Part of a small language model's weights.
Training: a variant of Adam for these matrices, 182M tokens, 8025 steps.
Each number is 128 + 24 x the weight over its row's rms, rounded and kept within 0 to 255. Layers, rows and columns count from 0. Numbers have three digits each. The size before them is the row's rms in percent of the matrix's.

# layer 9 attention query, 192x192, rms 0.101, rows 104-191, columns 128-191
099:163123102103129119135128141150138104115098106149143107130168145128116076161103152092140141142115113125093155072134111123140138100162111143154128143097172121143123139096178122129136124169102134
107:142129072180124110177094131111151109170135123114151134124168119122141114114144133095172133186139154128103142131147095085128138151101112121112093124100164125147183176124126159150145161098144095
103:108135108105126174091128088135125157105118162099134137131135144163085140129144098154125135137134145157141129128145133159095084103157099079108043138103170129128092141097124095141153148156156113
110:163138138143106126111132132148148105123148147092148146143151146150154155119078123122132135170081119181162102142118133104090130113140149157095071119165133144155162126099127107102130114072116129
103:122129129081120127086144139122156152144159140169106109158076097096162136126124133105139106114120138116139151109155133115170131097117154111164139135140109134148063158107168110080127097169176142
083:127110119112122105137095172149118147150088147176116152136093128116148136129121145142114119116115115102132155140138162082158132134088120124170169160137113133145103105163091147101127125137115134
097:161158147124134137120108145108144149143112091159116120146110138123111124114126130181143093149131109144144112124143112054108136128126075120158154131076108150173108113126099181130134148154170141
098:088122127183136135126113151141119153149139119116162113097117101167169162157128136116104171171129142136114104168109130149150132114118122135130123115152166070114126087146105069102083159111090079
087:143126125146117137147097122101123185109108165110146115140127149136158128122131141136154092169157121118125158149126156094109134139132120082078125095117136184125114125105123109102152146121115160
087:137107140108131152105139109147143177155080096193148127142118113149109121122140107144144066134166101118073135154162101148144126148080103132134129085119148158155084090131151133107088114154110144
104:089109123151154129110115129118090114151096133187150157117169103102093112131139090138154138124115144104155158072117143129106121109130121114146118150112125172105121141126112134074125171134136105
102:123097151160126139124192112092090166107106174117122113137144122144096105157116104152136128108155131123109152156131145150132127114125109107084085144112130198148136132108124137145122112168105127
116:118101162118191131126115135153115177087083088134102104146127139105105150094155147141111096118106136148127136102128168140165109099107089149105182168112107108130089114139117160132130117173170126
088:125087115157108142139117146108138088080093162120127117158151102104147118095127117089133155155107089143106120124122138155143107101103146146111117147080103132135121169138166092113135136130109148
100:067143122151082170125136099159123156147113154126163135153119118134142153124141139138102106105135127118192149110095139167163118124105150127124126148162151103089107143168172130077150167158128175
103:125116134104110136133188121126166124111116172131128131212113157156121140075154139142124107135064166149109173103101095116129110157105167112112108177115109127167146127103112116153142062109155122
102:136083147112189164148134097148120137104122125103131084116153101134086115178120102143147130138125086140103098188154226121117121109129075147094149122163114170084116113160138156139133133146130136
104:135075122136174131120142165128127142090125103107169082120113105097189107108126128173092126114087105113127137146095102164128110108122151113158135096108158138140111122137111059123111133191099136
099:182176101080153112117140162105105044118123119154122117101141106098100117113100129128136126123101121137117106100152138172127147104135123142134135128160138100102123109128122122136113099100129104
083:151126144125120135114138116144119116145113129139120121125096097153098098148149146151143101149131179106121117080090126113118121123125147113157145102122109133133117138129086073133115177149150124
110:098154104152121146114111159090105116137096140111119138176149140139109126115138092152113179105139098136153099131119117144127085083128139130104112158086147111149104138156106140135167167136121150
083:116098106140119173099152143134105138099144153094110113160098147178123117152116099149127083092174142135144130130116120194130109136128133139096137129104128121156083138153144126104128164180155126
092:133136158069113128127147089094153154130107124144163154134066134097083103124115095101099107126147156135104121120087078104104156128085096088145135125182081117149169112139086120100119124099173156
101:123098127142117129154158089148141136080102146117105109140154135140133107119148164093106124101115166140083155132134104133159110130078136182124141124112091124119164137138113147175132110144140120
098:095141162080134111094143133144104127087122116089129102122076122123106163146141068091143121128147147139156076153163128155112142084138140125144135133191092096106133124137131068152120134153108135
092:084139104153116116127163136150113125122127102108162133081118125140157141098190111124180098168132190109125135114138080145123095156124131112136135107100159094092132150153128106181152133134146152
104:151146126141116137151075131089122136145144134172139153099092161105185090093107104101104096115190112143120088091106098109166107157116107153154160128088104121115100123149152198118167151085162111
106:128127140094124097094154132124132108090107125090123159147106119105122128155158076127170140100133130124125141175127111151126182091119190128142120132161095115110153134171072060152109146159098121
113:117147168118119102121156099137110155137123113095115133159128126154103131141095060127127117104106120158163128060150116069162090115108117128132119165155115125129082124145111190117115146163131140
102:117131169132114115109110105105120135093145142103137143087117157107127126141130136153104149123131123151170118142119105100102121145131128124179132105194140164092110091111114128134152159103122144
090:112133126129123099109109148079085079164103151154092139163130092135105130113168152159129161149117147093108102146126148139135065137117120094089117156135108104149122120104113130108112108116160116
109:107147120102136153109128101137140163142142133131144139116189155142070111120141089107110180096121103097125128116149119140092105080114118148153107137102168141132117140122148182114125131152102126
092:176127134119128096147130123106141132104132133114087096144139132100144126111085161116131127121128068173140145079105140121164168118090141157137151144130098116106098119147109142103094120134092120
103:113127114098093138130106153136120086123159139116174125115102132095138110104109132131116167094138120114141071127107089156114086099191175113150143146109160126101126081135182128095163141101135149
098:136140159074118142114142129139134091075134157098120135125113093109110137116181117099139089123111160098140133108122116112134099166099166109189151107132090156147116150153120089115134112133153134
097:128102140138167123121119112139133137118118112129110128179166149091142143093116203142124134129061126147159156146081153102113135152173115167111135170122146109141112126092140082147140098119139172
086:135135156120158094133167136124143139081170137094091142123130136133126155113139121103106124111082168138076155110147139113143106130123133106126089072152154134124117129147090135135152090158107139
109:150138113087142128122126152068115116141070089154146134164127103120118151109103115147135130147174062120148106106074126146125151129131104101120157154130136090145131118148135145134091151136150148
088:101115106148117145121105165122085117112126148108128097122170152114114159135120130106122105197144150122136146122126092140113142112099089098100124161124159141128149130095179133116104184118141123
106:178109156141102115153153142102109087121082149158139109118159125102133126125127122092134166145162121159106110082105111140159102132117094130144106151159109125143166122104130175102065116141071104
106:125141125131149122149106121141125116138120102109122141108131140094115147094154144151135164186080170112162070162135184071086121157136114118088173149172129122111117116117133131129165141084144160
112:105171153166162148115129092126124138159136112156077110127107113161150118147156098123141126152152153137137151149129098176123141124160132085106134124103117112116088114114104109089124150088127134
099:163119106149141111108110117164117086106052095164125117096128127073133105111177133144155125154093143112138164146125135127126123108146114129147142134164115081110136139102111088147096153113140120
090:113148125126118133094116147108125144085095157085142152159095105108128111146134136121135127132152080162149132150107131144125157128107079136119137149115135118139115112187146138095120144151124126
102:131135132141126145104127106136131114154146158078130142097157088155161143140127138118161134128120141133127121098133136156137137150121139128129090112123138064085148135123109092131097122139137088
107:157125150119135074101121127094129126162108135102103149126144148106100127148110157149112179116162086144108157151122162121111103127149112101091144112136137181130098108157115151089120120110073158
100:116128150092145161128127157132107160108085132139138125133148135140127156102145121141116143165120103105159122173143100157090101110085108124162152130134138109151135077115145164124093141141112120
104:127119130032144148134109166113112092114098117175130135140116141117088116118157185125105157118143130098138162119112154138120110121104120147135173140126144148173129103085158156126139095129143110
088:138132094158168123159116155152162151141192103105123125115149108135168099140079168087109069123128128131092148083135145086134165170133146143111114083091137116131118149116118128158131096139146114
094:150157139130109151152122132116093107119120151124139144110208148115069115120096134096125170157146103175138108140121120135068128145129079130108121149153132141125157124124163193110134172064125103
104:133122119140148094127124119140139171124123157142098135138155138116134117132181168101129110151168124174080208110161124112148160125091068150143086122141107154125188157095101118143096104141128098
088:139126151125112121102132163103096111133156135121134096154091107183142117136071099149138131151142118138106098117123157102152127123139107119120107144143099138098093107114140140115108143146174102
095:145123129131110114130110140099078127122117111104093055119144127131172110101130148104142163115166132127091131146112152090157139130120078101156113155115144109109129129117147124129139098151118141
100:127103127039156134108138155111128154114158135110171121117118154126089134157110089134161122104147101105144117144100162157087157117154132098144102132125153123105155127109160105152111115155154137
094:131116141160085136100125110193167152130114164147115169103104142118154122163135104156157065165132131128116126131166160112081101139112130115159120120132098177119127143148125117096149141122119142
105:095139130145168123126127172147116123125142120088171104172099160178088119172130142168117157124085139124131113165105137118116136132155129137118145164115139102125153113155121109160144153088145098
107:161150137183143091125128136112118112163135132133077141167088113111109111144141130149132162077100164113113104127143173110189146115117142152087180147129095086108121141148072158110120128128133096
113:119127111164107120132132104150162110128108134104087130103172151121109146136149154126109208107083161090108087136129153159133136104167196139119118139129128082096150137110087090167132113154095099
085:108136148149156122122093145155109112123172127076125113168131102151139125128104130113124166115151142140143125127139126100157132153151144147148132121106117109126133147166101165143143132117127094
089:122171136165131115126126132125097161105157125120172137090067115146135101139160093125105097094125123144129134148149109144108151131153117142122184084094127134127161114189122137138164161115154148
092:146109098168132145123081140120146104131080169123148130170148160166101143146135138111137117119118109125150143135141176153150114115114114153112103160102172097145137127119159112150166108129109154
103:132139099189143137159139124114071115094109139168150136107133116119160102110160123149133157091108168142166147096117147160134094140146086156115126128093136084112148131132135147150172136123184076
093:145085082123109112073179122132094111107119125167167120113133107120157111136155125129169104150123148093111165121113141181146109093098139137134108141149130133116141139097127077115104129145106113
103:110110133150148141159143173150092128100113146148151119171159145147128127126140127150122131133099124134148167085090142117135106132151136151120105156070106142166135152114120136154144119139149133
100:091128127135114114126093159096093111128129150130121097114111147131125094128137108110098187119159124109111130118113136147145116137148115127160140157076137129149128139105159138131142114169114104
101:132118103122125120100127079178161173157122147149141155158166177133088126137088146112101105108104131136068140163184136088111168086105097159128092113114117130127160141140132135124151125136143105
101:121123160099118129099136071135119135095112114149116134100112115110118121145126097108112093105168160169122118100141141150103137135126072082124106150161113113127134133103148124093115104144180138
089:143104160122142116115135128110137141154104130221158138158083139149096085174117097158130113087142132155110159096135090152131134109114136148115113132099091151168142109163112107118103112109101137
091:118136083134103113111130161111123106132151132139154154117086137118146127152139161127054115090125160103103114119107170147103093172118164116124148102169139115124128141139146110154138096143154130
091:141133102125127112086167114133129103123119141093110084118134096135110150159082121138139156141096159110119109145163146148097158092162136082151076146113174097147099118134129125113122112159108124
108:160142108126108082120153120102104129140134137194112133111162116124147106088126131137161147121108152116108144101145139131102156118077116118132082133143125118110153136098120104130104093071145082
084:155092144168128189120119132142141123139110120139154100094170118131114108138140159126141146102117125100073113151137148127132149097126149124172132140079114138103153095139122111129129154112132109
094:181135107138158130110135139113145107140114140139131142105165100121104105172106159117163102125123100153108136065109155152151158142134130114113119093105138097119136133130091134121127091141100130
101:123125059148143126100132139115144173181131106147170105144177082150156138129097141157131147125105113120119168148104108107124144096080086106159093119112173120169124123121113107107113126130085125
091:138124135145155150116146192086125131095159121115115101169147145167144149140108164116130153112115088151119089183144103158136182107135126168107149160100096149165176116104147128166104124137149090
084:147133139092127160107120107105120135101115101087148105179124149100127124084122134150138122111132119165141123147142125082147131154120104139184114163134155136133108141148136117115159119142154145
109:070088141142093132121111134154099147144111165118094130157125145162151131143172162108105121134153158123112182183108147169154113083090161143116129123136120136117128123109135093102104151136051125
110:135085108087157167133151138123101092102095123138171110127194105123120100130093129110150156108131104123116132116113136144143113116129146151120150123079147144108155132158146148145123152156099127
104:083130138146130118124134118160129133103130114163152141110084103114141095178139095091134075150151118098096127103118128165136149141139163125091116124122085132130160152159155120151151098152170129
105:093121139146130124112114153112093170113119114149129129115135125135139147087165177141083123096130105103109162111124104168153104090122129135161116098098120117112131072112105138127094144124129103
101:142090140104096131120124150161149101098148151120099142154125158125128152135108153133160090153151121147115176132146147133132139132110171142104112118084103150150105153135148135142127091150077139
099:124129122107122125148139114105116074101106099135130116153095119105078147080160105151134104174159135134158165140106091138124093169114054111103158139130113132176092147122132150107107126124181130
114:051093117175119148159077147158103177152096120094106097117151141136123150131151129133117118163187148064147115168141146122134086103106140119104137122126165148085109136147158152136128195167113116
107:125134110118145090108148116091117124132146140148095126136168085124133092136133134131128129117126124134120173137151155098131117108144099104101111097090117171177144137107107127088132118123149126
102:144162143130160105136116139076104111156100117157177145097084124138112123132153144151143140173137116124146140107097133101108136167150099097176125102119152135134118099128117151108112141098129139
089:166146131085141144141107168083118107134155138118113104162130153105080127132108173162119112093135058193182142084106098129136142105135143113124137112130140138111106112110142134134115164122104139
099:117136114106154103116085162128144148163119137133132104162111108100145148107129175141132156132080185064128128142093164083149122114105127115184119179147129118125127116143100136084103105133150114
109:128132129147143126100143167100085108175134138148118133146161109173161117113107158146135151126114131166119153106106142143142109132112104160152123112131106147118080090118145135076116173107142080
# layer 9 attention key, 192x192, rms 0.102, rows 104-191, columns 128-191
095:116114124136131150120142129171135115107130061151101130153115179154137093132108145097153131135144119157073132125113138170122171117151100123113132133112150082150089154144148120130135140113131173
107:155180160155077127135139133133145096142113149116088166146131160171163123110138160133167076172144166118103107139097087154113128163128091104133130122105125094134099136129121150156105120157135120
107:128147112127102132117121142145150133130078146120157168073137110153092109121093079143172125134124112149134140105168153215117153096136099116106099167159165096099103153113080089138118147155143145
111:170085122155096116122117137136138090114139130148111120122123144160120176143113080138119122150110174151143156155122117135085116097152113141123070147154101117136119106134153130124111110091113116
104:140126138135129133103129143135127127115178107146168124140141137098164121139108154133105128111137146124127151099151146158139106129117133153163179148168161124130126137113181085088091129082134154
086:104097139100133148128097140156097161119129127159111163149147159152147099138141127160107126100140106095100149127094151091118147113096146103146167132140132152139109169145114147110117162075101152
094:148153137115132128108071109140116128104079141135088134105097148146139098148114115159120095131135171136130144120126121107081145055176100147135184092125149132160147165128099147115130189150144137
101:151110132143139140133122125139162120150205147141119142127123117165118130125162114131134120157111132126120099146082133102131102082132124144121088128143111072130142115135136058138077101109118145
083:099128110112122103115123108102158107166089134118140133112132135103081138150107115105173155144112163130104147162115103117140151124120092109117154090123139182158124166142107093140142166173144114
081:147122138124089122141091086115102160162121083129165165109115133176103111108119140174132091137154124148096151173103133147114138122091140138098183133127150155144138131114129094119106114080140123
098:117137143122139141133172115131087137152094167134120120180153122132110132110157149129182134138129135086153144127095150084156101106193128137118152092137136157102162117121191158058145118140149072
109:075147159140115129129187098091152130110106148047128099117130114125080095126141136141152148104099133146156111137148141100130122111130095132081114092148134157140135146084096130137143150157139160
115:106118099081187141111095136135176149147073103148146089111134121108121134157143153110081140153133144155111121135183141147165152110109122129153175123133145091120150157164096131116119133167105108
082:098109156104082113122141134154165083140100155150146079180099116122174125102144116054105135131124118142150123143136114170164123123118110140124132125108153124111153132105170115134116118141143101
104:129148142123088150111133149122163121186137132143210126183137104107156177139117097096121177128115138146134141093099129120162108111109136170124131118166150074107153120136157120102137125161093156
103:105124116115145120142177139107139148161108126118121122166146125107128124125144127127109160133132179136158150090163138176141111130066136138146121149150128167155137102129094155133106117104127132
099:116097132090150110146129076135101122132132157116150140091139115146073158146137110165131115117099105133125131164167168091154131131118135124108146145128103104136148173123106121158130116167143144
103:144116096151151110089118141095141114124172089141145114107082135095134119119115111142121137099072100158137143182120128112156117057112153157120170129083171098144143180119135082145094158131111106
098:110083086080199135151136126129118173109108125141089148144136137115142141132123139119136124133152086103126080129141151168119163154125137137118129142117175143121159119127148111107152081092122085
084:136127118129120137109125078127112190111106133124133092162099098152151120166150121144121093112147138114120141093149170108088097107150154164155119133136077155110130129117135081137159161131113130
103:109159150116131152126097138166120101136100194118133099131140110151165086079128125157137142131132065146152104091127131136113116089136116132127128112134153133105137122143086116092147153139122131
078:108134120101149152123124124142119108100102142131121115112080111119094126116063121141169104097166113148159147123143169135105090094145114150105121095161150074085119191133123134104152144172099150
096:107093103120110153130156121107148157160100150127090127146097130110116130166142130125099110133109149190141140087124104154072115162091161156130105143129078154134148120154102126116080126121162136
093:081146122119098152152142117081171132116127153155100083122082117106142087137164150098084146114102116155136109118191102160138099142068149096144127120117111127148128114127105172146130112176097107
100:134109109094170121137119113129143172095139121110147137143133089129108107170147115133126103119123132082098127115175124144111153120118193125127065191156144109056132152118120083147124073123146132
093:118148106122149124112169135116169136145192135104152146116152105138119134087171142109157079149118159115111116097140081110095119152121151083139146116120139110121089125094109081186112136177145076
099:146138155142088159169104127116153109169121145176117129116115147127154105142082129089129094150188139177172114147098116129140115177175151152138146117096109151148117100159192158105144163128122146
106:136097104095179099109157120118069158104105155113131147174136098068108107126127112103102148092137106084090153132156075119137153111104211087133095146141133146109140157101108113123125119130134118
109:096116124118121110153131116144099158147106165152139151152116126142118108140058120134113137093133101095125152077127136107122089117103123094133118170155134141085149108148135153083110138132103155
110:108134111127122125107149104111170148141104154110132122083135151134124116149130107140136177127119111125146124126121133136124119102168134108163141141135129173126127126120141146128167140102112085
099:138165121135141137128126157109132138120109149107114129147147095183130119107229106140122160170107136116147093137167162106149122133169105113135116104165089155172148107092119105124120078091172146
112:147136176113127103141085125154119111124131142158141149101149160125132103112087145111145119128120118134143149075157113175114139165093136144110115111110188081130148097117117149074097125135151119
087:125062137107115130144105110107122129113084117147118117179086137039126136188081138089101138152152138109102124112129123127133140110089109140152121145099113133115139136139095155116100148150131101
106:128134130153119103119097171119178113135155090151145135127134146158140151139102127124173162154115117199131109128114156179120119109184135133137124162102161110139118114152218108131155104107113124
099:119106093103153137132105147118144157117140148129134152147106110141129127124139124081115073092145173107120156103156118176087144163113210112155130160101118158158092137133140149140107121118153120
097:166145107132161107071104125133127101137096088138123069094109127097138129137123147134115198162106157111118163126131142098148176120137053120141133151116107105121120119148130120160137123118081122
091:149094093095136151112162177125133136135186137104129144102133123110106138110127107112086116063070160140101141122150121150153170102114154101101138115127143136143122130140115114146064115120116120
103:134092117139154108141095116131127096148076109073120111180126122124133154096131117128114137154175094111134102073073128068136128152159116162167106131167155119109175148127120111094133146137167131
099:099132135155097152153139090115166093175119146114140135134168161156119138099138160118136113136169126072137119136080100118085127130143084123135129131177124116095095119123128134104154162140148130
102:103097161117100129153152124101129126145113138109107116157121146158121128151147132136167148152177137178136100130082147151131116158114108139128085162122155080176188147101157172124106120119165101
096:166134097140145126153133145148141140179102136131127136125162126188172130161173121112115148174098152088114107114135155126103136150176111123148163145166075154092102118150121127142189093129099146
102:165131107130150180110182130143133123109156129125128125119157109114137161139144111121138117113167108123150147162135114139132187138163107125113162089124085131118097091113143108113141140117122175
096:117146118100171129086131151141096144144072119178127157123142185113137144134191114111099148179156107102084143171140114156107116125131101107160152123115100090130129161123146119170143132133151092
094:121094171051111113088099083132152109149091153159136109153111150128124138146141119121089130119181135171128144141116145130131130045132109134140142146109147089121169197142151108101134136131136108
098:155118174123109124100154103124146155132110145120146154133119118084118211149150125118166114132144121103149106107147145105111104150112128155165075166101129058107133089117120101156093100153125060
103:090091135089096108146140131116109113133099117085102149121143148132103115125131112107150158132130124130120122126150169115147149165170093077108111101113116194139156124137113135121118130092141130
099:157115150116126122149082092129170117143105129131126118109138150163107128134175134152117143158136120115133121152122116123098124110100140153122174157113210097147145118135130125081108146109142105
098:110117098114158160159091142145154110134136124122108108130139153149148079104175145137097108132147119116145108095148177155142134142107115151137143166146164171131113152145139167095127148094140131
086:143116126152129145101133134115162105130161077084092102106104129081150111137062140114136072102123151131135113130130128114153119146126111161142132085113127107130101144138081120159109142137118082
099:109111144126066154164149112156109109177066170139106145134160160183103153131128128111117106141149123131129124143096155161070149152143096129100136106129105129121154094133146185106124133128168113
097:119124144085126151102157125094126122116129152135094125092112168077109113124181173118122136127159179137128145160154077163135132142073114110107109110124116120165137125100089163126113137168130117
082:112052119139147121146127097114141126101118115141100165117118132146111121157072145141155108115147130135165114135118174103157079088166135134142104131164102161145149112097118096132136145116146137
080:106161131178140133149123161112168102075125099137102142099123128113143112157140148115158135164143152151102107120146123113159170151136075103100083135118148087165116118159107136160150143172144127
099:144086096140159124131102139102101118107129123065138140111159137125057142140099116191195129111118130118089152111132149107094174125131170151118085147150181108110094159133096098110090145143152131
099:081104173118072156093157105154121145096138164124134141111137114122106127171149100147172096122128192126119165142124128128082096109138170125112152119119116169120102179145125107142118134126148129
101:156134103143142120106088096141164143136105115100132124144134145186119103118141110141116116134073130126137132108126185106138125093139124139142104150131096169115122115136113104164119135092104134
101:152126160094152137122156132144100171104122167121095130160138130103179083170170131127108158112115138112107077118156169110159121124125125142139173116134082142115177115126128126101147088120063153
110:139133122109151112129133154141093191105113115135127123136149095093143137142156121091120172142114093102096104089168157151126125083119124114139093115114114103129129115130085128174131108138110108
081:131155155160144146122146149140133094095119149126111138117097121082155131129142152117142137104105149097149127103152138105164097155136145115147126129092104113157134104155145162146122126163109133
088:115136121113135117087117132099158147108162140157136147119099137121115095136134142111120100103086139172153130149179076106107153157148172106106160096108122111088139150142133131142141148163085129
098:099159181097130146118115123166149098142128152137157102135121172133162155110139128153146150124142141116117101150104141131148130099108087143144130147129162072133112172156108139140131090131069155
095:101186133160147126130159141135140113139099166159115147108121135118143129116150127104121141160128097121178100094111146116181076134119112126142139094138135125111142118119159171153159119181111116
086:085117119128129111087162119087113105134159133166140125128127158147117152103158109139146133109137130126108116160078108144146089132086136150111118132157162112139152155102163103122140094127129095
098:095131118117152124112115159128129111126143108143105056126127134143106116076124127118129119122087139137145159109132136093155140077112113132102105089147142117119120184145097159157119146158145145
087:139128114135151124128098176105144096129143122119103119128128129135134076120141115099166130114114145180167123124162171142157166125170142129098121116108173096164109114113165122137142135148140136
100:114129188105096107115125066173086133108114134171122187090146154090095131129092178135122154092124161116103150094137098148115149131083130109105132111118113134165126098154080155095115127141100132
093:104103117136129159096164136147140112106129133147155111097162103093116158123130115108106110102149137138160140094130121155118128155134138106106111153170127141093158113134168148076133113151148151
084:103114161116126132097102129146086155095132101130130135172097141164079082115127107155139083125141153175121157146144125094113143096089130137134091117138091167128137166134154118138096134089138161
095:120125109119122132130119139094118120168129123123167126134146126112127109130117099116096151099094125155133118117114172120118082122134160136144122108158117130129117146125150110167133130105111159
095:078126150112129106109161088134145157086140104107115156108141100147112173140115129135199137106105122089129118109135154158101105102155106102134095137115170079098142130124145111137112094106146107
108:095128117172135145162169130082110131106101135141086140121169132112117154123169146148153137160140158106128099147107078120118128177113124124131131114148116140147147083109131137101129101110173090
096:142121160161130170109125122131086140127180123117149139115137144138111147133172124164152120098108125149118144158134133122122132108121150151159158141091094109189114117138149132135110152147103141
090:097104126078151152078183142127144136160153124120132124162128133115114192128133125102171102084125124136128096130062140102126149148103103092142144079086137131112154167120105124139098100122124089
103:145137146152114119105143110140143060086170140131110130127122103151156150074132157162131125120108124109168123130092093078178122107092087135150125103105164098148142125141108111091092115119139099
088:175097162144149138143111102122111098089164120113122123118144147155144150127154124134074137115145116165155130153134113143113171101110105162142139138133104124148130098080113134109109167124137147
078:123131155133141138107090123149132092136129127153145156126087124132151129122102133106135164131138155115127160090113124171142143084113103126141166180115150143176120144157125153131081130150150107
102:079112142100101131156098117109149109129152123135135130141109124125112123120148154122119118141160107134092143173147137156139123110087119145104080135138112118142106113113101132127154133119118127
110:120131152123127125128139093142131120129128137102116098162095115138133111113148139138139118120126084145159105123122165112181113166118141146142109170072164115147139140130152148113118112124098060
096:098145116131145123133148151118139155134174081119128090170123094124114132134156092070112084125112142182110153134122122138115142103134177160085120091159092145106141160118185126172142064147146186
110:117143128104157140105101154086171113183104116149149120088134145123089140103173176101123133156122122161125125149143084145133140103104142150149169094102158144177159099124125115108117146158158066
099:082100156107112130117109130150111146089140093116120114153088128081130142136100120134153081114156142135102150136160165147119130091092108154111087139147142139123109174154106122169112126110129109
101:097157068086133138146109144125113092147056131123096139134117144153128153095165098109101103153173126138139138147123129163117121122141087120104165143133144109092130158133164133121098098138147129
113:146184144156099125181108113113148112157111135097146143119162113133128087115142155140136162136135100067088122142124139110142096121163154110095155107179150093151100110111128101122159146176121142
106:117154108133126142096144175116114096095136156136114104110138142117128136086142143111117108121122141147138132177142087133096161119154091108128165073126120134145136145096126169090132121124140143
097:154097115103139117115130145119160127155141125126102168135124155160101165149159116113181118172114191160130139124089143096105161130162117110125139110084127128125133145151153116159080150137187105
085:142110087117155142117094144093120143125101110087121090166111118098128128122071156154141155121156105117124123121143118098127129084160090121138099117133155136106126123145127128128142188138163113
109:141128107139164079130110143129126119121162137171123163135151101144134116117154142103165172147103168087122148081089148090160119130131150133177127126131136127160165127133125133083105115106178130
110:154087129134136135117116094133133085142114123161145166127125129154126148104103147115115107148140141154181148140102151142144113150133107135184125100105102156163144087097126128087124162119174061
# layer 9 attention value, 192x192, rms 0.1, rows 96-114, columns 128-191
097:076096133126141154126104141085118166121134143115108129173150094109140129142141097139109142134161114111126086149108103108099119098156127111157110144167129127169099147115126113122148125126091122
099:116104140174157127110135105157155167109142098133135123094157099127157167116137124149139083144109128117108138129086152129127121120130166077165122137137114125153152165103097122125152131125093155
108:150143181086102129146146106157121111163129143124112193104122142117120122131126127120105111180099163128114117113139153123136129135126148119107118058131175135147148099073133090126128127138080160
108:136142107120166138102125107127131165128093120159126120122123131143107090108117101121132112123145129125155172119091052098140135118142157153126143133161134117086160095078077097113139148114051137
090:174134113085133116142143113182138108139185193150145173120131164153152168150114147109092134077100131157134143106088151145142141134143115145123118174101108139090155127151137150108129100109102135
105:112115156143155130107129094142089173190131105153124142126113123142106102142139062123120105170141143150119107127104127112169157121115113132136125104137208161161135112089121134122124113118173138
098:133144058107119150106115156158143097141151156098185127089129050096117128147108131155155128101119105116101090144187113145119136119100180074172110127140104129154110145180125103096119158149137098
102:112163088135155184152133162149121108146123168139159128130140079123188135112122125111123116090125127143136158080119127110126112141113099113146129142135141138106120165141118121142129120117114092
102:126114145124138136112127176123133133144151116113136139084113134115159178144125128154081121159122119116142144062072146127143170128144144145137142174126150131107127129138130112119127136128104122
098:125105159182109129130123164147146112114127107081149148128097096107174157120130137111163124135097117152122153099127123130133130167116111095112147124128142085130111084111086131160121144133106104
111:111104092151134101105161121112153138110103139120075117171118142125168116142146171156147127154106136145109137081132052135153156148133135157137103151122139137115150166075089146178155123137115109
107:135131142142131109137101081138120124155118103122116190139082185122111153137096133108069147128138129106158119112087145135097150106149148174141120124115134157089168105078128123137149115093112135
097:158125124162125084134104143100142128131118116141110079163151129087156094136124166127139151091092124118146182202093110157159132094124117143124150125183163106106144141134094164156120135084130114
103:098127151104108130130150117145124096163149151128120124119141099146150104150156084125105122158151136166077065111140151099161139112122103119149137123118128165113096151161165143129102098135160107
110:126109132136116114095128123084149120102115155113126096093116114167179109142111147150136148148135125125087077125188146172125112090091108130144095112098103108125084106154148102147135134127118121
092:160144132130154094121161108144148113157124113107117083111132089115120114134133107160154166128119136138112080105143138087131128139119094105143128129114118099110131088131089126128105089140083124
103:125103091082111133120118104129098154121110132163120149176114125146074150134132117161114087107099132107166149134070144125123151078150166127138130155098109134148150154146104107135126130148170122
109:123123102138162149128126186107150138099123143124119113173151104089162131104137147112155149056108135140126118110148158136118088138145123102103129140143094084119103121154118147157153119146161127
109:120125150093112120118158082099100156151128125131114146116135126122089116141128099154116129146168105123093120114115095127109133121153131109146134104131180155169109096090130131105114112107113150
# layer 9 attention output (transposed), 192x192, rms 0.107, rows 96-114, columns 128-191
100:117148117149108151096160115099135104151154161125189132122124105135098077095114115142130113146169134114144147155112128125123135149104132142091130094055127119125087079166150124135143138127107132
100:109179146108136117151104167122141061112126127119201139169134151154127122148170151140105141099159082144152143131148110141087110112163078102090159125118093089084131122110089174125142143097129125
108:124101186105141107096109181151160143100115127152115123174124126105139128122131153129153102124105107143113103110131156155135163135112114098155128161122053087093124159101105134137103147139130109
106:141096144115114137099113144101106088109108127128126128122153104086150147124140151113134134137134130119078122131147159127149129162108105106104135130124095128083123123114097155146130102132133137
101:146157105131126105147108143086098125143101135154058111118096149122100077130132132129115102163148119156080147112141109130149130112153134106097143141149165131166158102104104141177101134135116129
114:130150163150123118106118150123205103098102134099141137142160122103170097108141117128126130093120128113133090168120121116120149123102125093155120117104065141085167131142149088113134149128165128
102:147120109131106158156169130128104157138136146098137146141119196172126138104104133149100161136149127119168173113110096131139112159123064138113137113126137124114111154099097148114105144130110157
109:125142112153151168142110122137152161151157128132124119117112147158098121156116130161115122133157125131118112149141115129095140142143097115121115136179164133125160110137086178135145141125131147
109:154141108116102129167106142143112135137108128124094122157120171128117084136100133096155109129122135142089104145147114117150142091083109128103097153148119136111168149059110125145115111138138136
095:114111120130133106107140156152126154128129117184138147141107167166146126143142152133168094118070112115149116098148126156117100140144137111134073159145114158109129148129126170088177164131120136
114:168105138150127126133088131153135139128138124130102122086116137138141157125127112132095134091084107148120098157111205140126089134107141147167126124137129165049103135154150139113109120095132105
111:153133143134124147104131106056144095087070134168058116134171133064140107125158121105167135119132123129088112143128127128134118123111133108145109137103146151115159129120118098127103101144152117
098:153100103098126129119169131154100099107129173114146146112109128138068165118114078108137093139130092112119098094125136114146113128122143114136145126091109181133113132160179093121139151142117144
105:128151105103133154096146168160180195167136137116131145149090135156151110123135131148158150142136164073116150107098112129103148085106137123161125146140135121167149108126121125136082148102124110
113:130135126153111108165118101170082182131148097135128139106112120141098162077119132133168115124111109140162187068108108101110102155143134195133149130183130134125124124161153166116110149138071122
098:090145151096120133151160111141122100093142141136116131099137123125172145130138129110096129084087128109108161093135131137144117131132138167144136130102129139135112162125152180179149142119127120
099:114138109158147157104094124102156092122142154139090111138137129106121101102157104129125179136205111142117106136166105117140101096129127140103170109116128110136110098097143121125147077101128160
116:092120171130134102148178106139109114118130116148168157130101107120117154119124088171127112118145110173172133147106103163095118159145123142139087101150153129136118097139097125107147137109082138
108:147142109149146166084140105092149110113153136124173145126121091151186085112131083104116181144143119105136161138111126107142117119119177123117137124126084086103131134126167102160188116117184119